python train.py --n_layer=9 --d_model=128 --n_head=4 --n_kv_head=1 --head_dim=32 --d_mlp=640 --vocab_size=2048 --activation="reglu" --norm="rmsnorm" --norm_place="hybrid" --norm_eps=1e-05 --positions="rope" --rope_base=1020.0 --rope_fraction=0.5 --qk_norm=true --attn_scale=0.381 --bias="qkv" --tie_embeddings=true --parallel_block=false --extras=["normalized values", "a norm on each head", "short convolutions"] --init="trunc" --init_std_qkv=0.0341 --init_std_o=0.0 --init_std_up=0.0341 --init_std_down=0.0 --optimizer="adamw" --lr=0.00272 --beta1=0.9 --beta2=0.98 --weight_decay=0.05 --lr_head=0.00694 --warmup_steps=425 --schedule="wsd" --decay_fraction=0.376 --decay_shape="sqrt" --final_lr_fraction=0.0 --batch_tokens=16384 --seq_len=512 --doc_mask=false --train_tokens=154500000 --steps=9430 --dataset="wikipedia_en"
Each number is 128 + 32 x the weight over its row's rms, rounded and kept within 0 to 255. Layers, rows and columns count from 0. The size above them is the row's rms in percent of the matrix's.

# layer 2 MLP gate, 640x128, rms 0.163, rows 176-184, columns 0-127
size [100 105  96  95  97 100 109  99 100]
[[133 146 127  97 125  93 132 143  92  96  96  91 147 116 128  84  79 100 104  96 206 132 108 143 104 163 156 112 140  78 138 150 143 120  94 100 135 112 171 188 154 163  75 122 142 121 155 138 141 126 146 123  92 129 137 129 117 116 187 122 161 176 176 130 156 118 121 107  93 178 107 129  65 108  88  67 110 137 120  87 170  96  97 168  74 120 162 150 236 123 100  79 165 176 130 183  98 151 133 174 183 164 123  80 161  86 124 132 149 163  66 130  94 131 131 145 172 141 138  80 148  87 144 111  88 151 134 134]
 [133 147 125 164 133  73 115 170 126 141 202 132 182 146 131 127 136 130 132  91  96 118 128  63 121 186 140  75 137 112 125  92 120 145  59 138 134 136 108 148 129  84 193  76 149 131  90 192 137 133 170 120 155 193 143 114 128 104 123 155 114 152 132 147 185 110  78 127 172 101 151 103 132 148 129  86 162 133 131 143 141  96 166 117  83 140 131 129 130 106 189 164  99 142 167 110 108 217 135 149 144 121 172 130 170 112  81  97 109  90 128 126  42 144 133 147 155 138 141 101 165  86 133 121 115  56 127 212]
 [112 161 151  59 123 101 141 134 117 136 107  97 147  82 100  78 170 111  98 104 141 140 128  72 152 104 112 166 130  93 184  87 120 168 141 139 155  76  97 138 156 157 108 109 137 194 137 185  28 114 103 112 170 140 130 109 150 140 136 167 181 161 133 139 166  93 142 173  58 188 171 110  93 137 111 131 108  72  82  91 140 128 140  99 145 146 139 174 118 136 173 158  79 123 150  89 104 107 126 112 133 125 101 133 134 136 116 127 107  94 164 191 134  85 141 103 149 131 200  61 166 121 150 106 115 106 124 184]
 [185 105 162 120 138  64 158  99 147 113 149 105  90 195  90 107  46 129 153 125 202 116 143 177 143 110 150 113 158 167 119 110 152  92  50  97 107  77 108 172 173  89 153  80 100  75 160 130 160 133 146 102 122  77 123 181  84 110 116  86 146 142 115 128 144  96 129 164 114 187 121 194 135 163  95 129 168 121 117  83 156 127 120 118 131 142 137 175 143 138 161  98  83 141 155  72 121 112 167  77 116 159  92 180 119 127  85  92 155 146 177 138 108 127 131 197 117 140 130 133 143 155 136 122 111 107 145 162]
 [116 140 132 147 129 118 158 152 111  87 103 127 159  86 137 132 114 110 151  71 160 143 111  87  98 146 126 134 136 161 127 146 134 134 157 112 223 126 157 106 124 164  69  90 174 117  75 209  69  61 150 117 168 157 126 108 119 117 169 169 134 145 138  64 153 151 112 159 132 168 142 136 178 113  93 141 165 147 133  62 102  76 146  89 131 169 168 119 162 129  69 158  93 139 101  98 115 113 172 116 163 127 134 112 178 126 112 151 135 133 128 108 103 204 175 146 143 172 102 197 146 149 202 124 127  85 138 136]
 [115 149  96 128 121  63  89 150 160 119 111 138 118  55 104 214 147 150 152 104 141 159 163 122  76 186 141 115  72 108 127 128 105 135 114 130  97 125 138  91 174 107 116 121  93 141 107 142 128  74 170 111 140 167 122 123 127 122 132 133 130 183 108  65 144 114 142 101 117  88 166 135 126 119 136 112 144 142  64 147 152 106 167 156  42 152 163 145  96   7 121 119 134 127 160 106 130  89  61 140 107 148 188 180 115 142 125 155 165 153 130 136 176 102 144 114 126 172 152 123 182  86 140 159 138 119  86 165]
 [172 116 159  97 153  58 101 115 109  96 122  60 167  64  78 120 122 117 103 103 146 114 163 176  89 123 177 118 129 128 144  98 162  61 101 147 199 109 137 162 150 122  74 139 133 196 137 108 144 156 129 122 162 153 195  65 141 123 143 115  55 124 129 129 110  67 136  95  72 114 148 143 118 132 162 124 136 109 140 124 100  84 178  85 139 140 120 106 158 121 147 133 104 155 134 142  95 152 118 137 122  94 178 190  98 101  88  99 137 130 108  89  98 149 139 102 142 109 154 206 172 130 148 173 154  98  87 174]
 [114 155  95 139 147 115 115 128 123  71 111 197 137 194 138 120 139 137  83 134 136  83  92 184 157 161  96  70 144 101 127 146 121 126  50 134 132 108 162 119 113 164 141  98 101  57 116 102 143 152  93 189 153 160 137 111 148 160 104 123 109 178 184 111 100 108 105 133 130 109  72 144 141 136  54 114 162 146  88  75 194 162 143 156  80 192 156  88 154  96  91 120 111 161 152 125 186  77 103 157 105 140 130  85 148 126 191 131 119 112 120 137 106  78 167 154 100 139 130 109 152 158 109 122 144  69 133 161]
 [150 141 175 144 167  95 144 120 164  73 124 140 167 129 113 129 134 139 124 118 191 149 102 123 115 136 164 105 138 152  84  86 117 175 158 128 115 137  93 178 194 141 123 147  73  99 124 154 157  98 106  90  76 107 118 142 139 144 133 171 160 117 192 118 150 102 165 131 154 146 102 147 171 164 155 151 130 110 126  82 160 125 174  70 104 208  71  86 171 114 104 165  89 152 127  81 182 110 114 125  79 144  80 180 120 159  98 175  47 139 161 100  90 162 151 153 140 119  97 105 158 178 160 100 165  87 134 132]]
# layer 2 MLP up, 640x128, rms 0.161, rows 176-183, columns 0-127
size [103 106 100  96  99  97 110  98]
[[150  90 178 116 129 135 199 142 146 187  81 105 139  91 106 134  31 116  85 122  75 122  99  94 142 164 140 109 136 162 154 130 167 160 131 159 111 143 134 145 122 126  36 134  80 107 163 147 132 166 151 132 124 142 108 126 102  60 153 147  75  60 133 134 128 120 195 115  81 162 152 110 141 113 158 143 215 172 140 129 162 139 108 115 130 115 125 151 154 100 124  98  83 152 176 147 103 110 138 100 138 167 105 149 127 126 183 109 145 154 163 115 121 168 183 160 112 167 148 129 138 136 177  83  97 128 196 150]
 [171  74 101 143 127 144 162 164  79 136 131 106 127  79 118 165 167 134  58 136 117 159 172 142 144 115 132 145 129 133 140 138 123 119 158  70 144  73 121 175 148 130 126  91 187 142  98 113 148 138 137 183 150 180 164 138 140 122 133  97 145 139 142 125  86 120 101 104  87 114 107 112 126  74 135 127 164  88 164 127 104 112  66 142  57 178 206  61 155 194 115 149 123 218 134 124  69 141 135  97 142 192 130 124 108  73 101 128 159 118  98 131 108 134 153  81 103 182 148 151 150 142 139 181 124 175 119 133]
 [158 115 182 179 169 151 120  94 170 146 122  75 121  98 126 150 133 122 132 117 112 128  93 123 132 123 187 149  91  81 103  58 109 115 101 139 158 132 157 142 119 126  82  97  57 138 124 127 118 103 141  73 128 113 183  84 117 135 117 165 105  75 119 148  74 137  92 141 134 164 158 116 119 127 143 157 128 150 133 124 134 165 126 199 119 122 133 123 125 131  56 162  99  92 166  91 142 156 135  95 100  93  80 123 116 133 101 255 129 115 119  59 139  52 144 118 181 117 137  86 149 122 109 145 148 174  89  95]
 [161 140 171 106  74  78 110 151  96 148  64 138 135 158 120 193 164 143 142 138  65 130 167  94 111 159 127 126 140 119 136  74 226 142  87 147 106 141 123 156 151 136 137  61 162 177 143 152 124 109  86 126  97  69 100 131 175 147  43 126 113 158 179 167 181 132 125  66 145  88 108 175 123 110 103 156 156 142 102 127 101 144 140 136 111  70 149 147 163 135 143 142 177 151  99 102 145 130 160 107 124 182 125  78 106 119 134 144 143 131 110 170 107 112 138 116 151 118  81 113  92 165 105 120  84  88 194 132]
 [128  92 104 129  95 127  71  85 122 140 122 122 131 152 127 106 132 167 146 176 147 155  68 143 114 118 141 136 110 136  82  85 113 160 171 124 127 118  90 142 171 153  72  98 126   2 151 171 171 130 125 138  74  91 128  78 112 178  95 139 177 101 139 134 116  91 153 106 122  92 151 131  96 187 120 137 171 144 148  91 134 176 144 133 162  60 121 143  98 171 148 132 104  98 144 172 133  66 104 181 155 125 130 120 170 127  96 124 185 138 150 158 106 204  95 108  54 148 125  94 102 130 117 144 110 114 129  88]
 [134 147 200 126 150  83  52 104  94 121 203 123 118 113 104 121 142  87 106 124 111 141 163 144 168 127 117 168 100  80 129 171 117 164 161 183 138 175 154 154 171  82  88 155  54 131  95 107 102 121  50 173 139 124 162 110 128 131 104 157  98 114  77  94 111 147 129  71  91 103  93 133 122 134 131 105 115 116 121 132 127 143 157  76 136 140 127 100 149 132 124 118  94 140 136  87 148 145 139 136 189 104 149  65 103 129 201 112 111  61 119  88 168  72 145 149 115 160 141 176 127  75 132 139 173 100 115  70]
 [164  71 114  85 108 158 109 147 106 148 111 126 140 141 127 147 107 104 107 124 213  89 104 196 101 143  83 140  91 105  83 114 106 142 124 131 156 193 152  92 179 109 141 145 113 129 132 162 165 150 145 114 119 140 131 116 106  88 136  80 102 153 107  90  96 110 185 166 149 156  93 136 165  72 162  75 152 116  73 156 113  81  87 141 169 124 135 160  80 143 116 148  97 141 188 153  90  91 216 107 112 168 165 156  69  77 137 139 160 132 130  90 135 104 171 165 113 130  69 115 108 140 110 135 135  57 138 151]
 [132 161  85 134 142 124 107 111 139 112 157 118 146  64 158 183  81 130 136 129 141 152 100  96 170 149  80 128  62  86 141  98 129 155  84  41 152 171 106 129 170 131 122 132  94 166 143  96 105 162  77 141  75  96  51 163  88 132 151 162 155 173 141 148 148 179 130 140  94 144  67  97 105 175 147 130 158 128 167 149 169 133 134 102 125 178 163  84  81 171 122  89  59 138  59 130 111 133  88 149 132 129 159 140 141 145 176 141 166 144  93  92 131 118 125 117 146  96 132 153 119  85 126 138  68 172 164 125]]
# layer 2 MLP down (transposed), 640x128, rms 0.16, rows 176-183, columns 0-127
size [100 105  98  96  97 100 110  98]
[[156  72 139 125 118 185 102 138 155 143  76  79 124 106 120  99  93 106 145 164  80 171  86 112  82  77 171 130 120 154  66 220 133  96 113 126 126 120 148 205 159 147  98 110 121 121 105 107 184 124 102  98 116  83 161 131  72 142 133 153 131 104 104 136 113 126 120 152 128 106 173 107 183 120 119 115 172 216 148 134 168 144 166 102 137 124 140 125  76  81 175 129 180 117 110 222 148 147 137 144 137 130 168 189 131 152 210 120 144 112 121 137 120 125 155 149 130  93 117 118 103 134 157 147 160 161 125 129]
 [127 126 140 111  94 136 175 126 148 141 200 132 124  99 180 150 133 111 125  63 102 143 123 131 178 146 105  35  97 190 221 153  86 168 102 114 144 173 123 140 172 125 136 149 104 162 140 153  99 120 106  87 116 144 136 105 184 168 132 130 118 138  81  98  99 130 175 172  93 119 116 178 149  58 129 148 178 144  52 113 103 122  95 123 133 181 102 139  61  90 105 115 180  80 117 136 111 105 124 120 136  87 129 160 153  75  76 109 138 133 102 119 120 142  73  93 185 114 144 147 113 124 144 136 142 107 146 113]
 [ 99  62 124 109 184  77 129  99 160  93 150 131 134 121 121 109 161 103 168  82 150  99  99 155 195 115 123 118  58 109  49 135 129 138 125 134 105 189 206 101 137 156 132 115 220  96 120  71  98  56 139 118 103 116 138  90 127 144 147 146 119  62 128 128 104 124  82 115 159  74 137 174 166 131 154  95  93 128 111 112 161 127 113 171 147 153 116 147 139 119  84 164 101 157 109  75 163 136 144 144 165 171 167 146 185 150 168  67  98  90 132 139 125 130 131 154 120 101 127 141 101 136 117 137  96 128 164 171]
 [ 63 127 149 177 101  97 123  40 124 147 132 126 127 110 116 153 103  61 172  87 109  96 140 100 143 123 143 125 169 138 130 190  72  98  73 139 144  85 101 135 138 134 162 132 106  74  95  95 102  95 104 136 101 120 113  61 104 177 166 120 234 175 190 124 107 154 147 104  75  91 128 157 185 108 120  99 120 135 132 118 126 105 128 127 114  98 123 150 134 151 175 101 101  81 174 124 148 151 109 150 168 145 146 117 120  89 164 147 129  89 144 149  99  98 117 155 175 181 173 125 127  75  96  83 149 105 153 131]
 [208 112 154 110 113 120 104 147 108  75 144 110 113 202  75 150 146 167 136 158 121 173  96 161  81 125 125 111 147 141  63 101 136 130 154 124 156  78 125 134  96 157 130 140  90 136 119 118 145  94  97  99 119 175 109 105 107 103 149 141 116  88 113 119 183 162 165  56  80 185 165 138 136 153 146 162 132 140 119 113 181 122  63  58 147 100  86 141 138  85 191 120 105  97 115 149 116 161 141 162 142 129 128 124 174 137 167 171 115 137 176  99 107 125  95 185 200 146 177 113 195 127  92 117 126 126 173 106]
 [128 131  71  80 111 129 114 186 100 136  95  95 161 167  97  72 124 178 120 141 138 155 130 161  94 139  98 103 136 135 165  85 145  91 170 132 104  99 111  89 112 137  97 108  93 147 124 122 117 201 116 108 133 210  98 110 117 150 107  89  81 119 135  99 149  54 125 159 146 116 137  83  62  88 127 121 139  93  83 118 141 141 119 156  62 183 117  98 124 116 185  79 111 129 112 158 117 172 107 152 119 118 101 144 100  79 151  75 109  75  81  74 152 167 121  93 209 147 100 156 136 137 186 142 135 147 120 151]
 [117 154  98 167 123  75 162 113  94  98  77  92 154 160 159 151  99 100  74  99 143 136 180  95 157 107 112 157  92  91 120 126 104 140 142 107 116 154 136  90 117 196  76 151 151 173 158 131 166 179  81 172 136 150 107 142 134 172 131 138 119 138 100 159 224 103 128 141  97 146 106  81 148 163 139 124  74  87 128 107 156 139 156 168 146  98 102 109 117 143 148 100 134 113 135  70 127  88 157 156 130 207  73 166 134 165  62 131  93  81  76 120  82 128 115 127 125 106 113 191 119  83 138  71 106 163 133 131]
 [153 131 145 131 102 162  74 109 129 141 181 122 115  57 157 154 146 175 164 184  91 165 147 143 148  94  97 158 105 169 160 108 161 182 136 107  76 102 155 103 152 230 127 159 142 123 159 143 147 127  67  95  99 149 146 127 133 184 194 128 134 146 147 156 132 107 108 151 115 136 159 113 128 118 125 102  72  81 153 118 162 159 141 128 106 149 100 136 154 148 140  94 148 153 135  86 138 139 140  93  91 163 141 118 188  92 177  98 140 148 105 184  42 118  72 151 150 133  67 139 143 125 172 191 160 115 162 128]]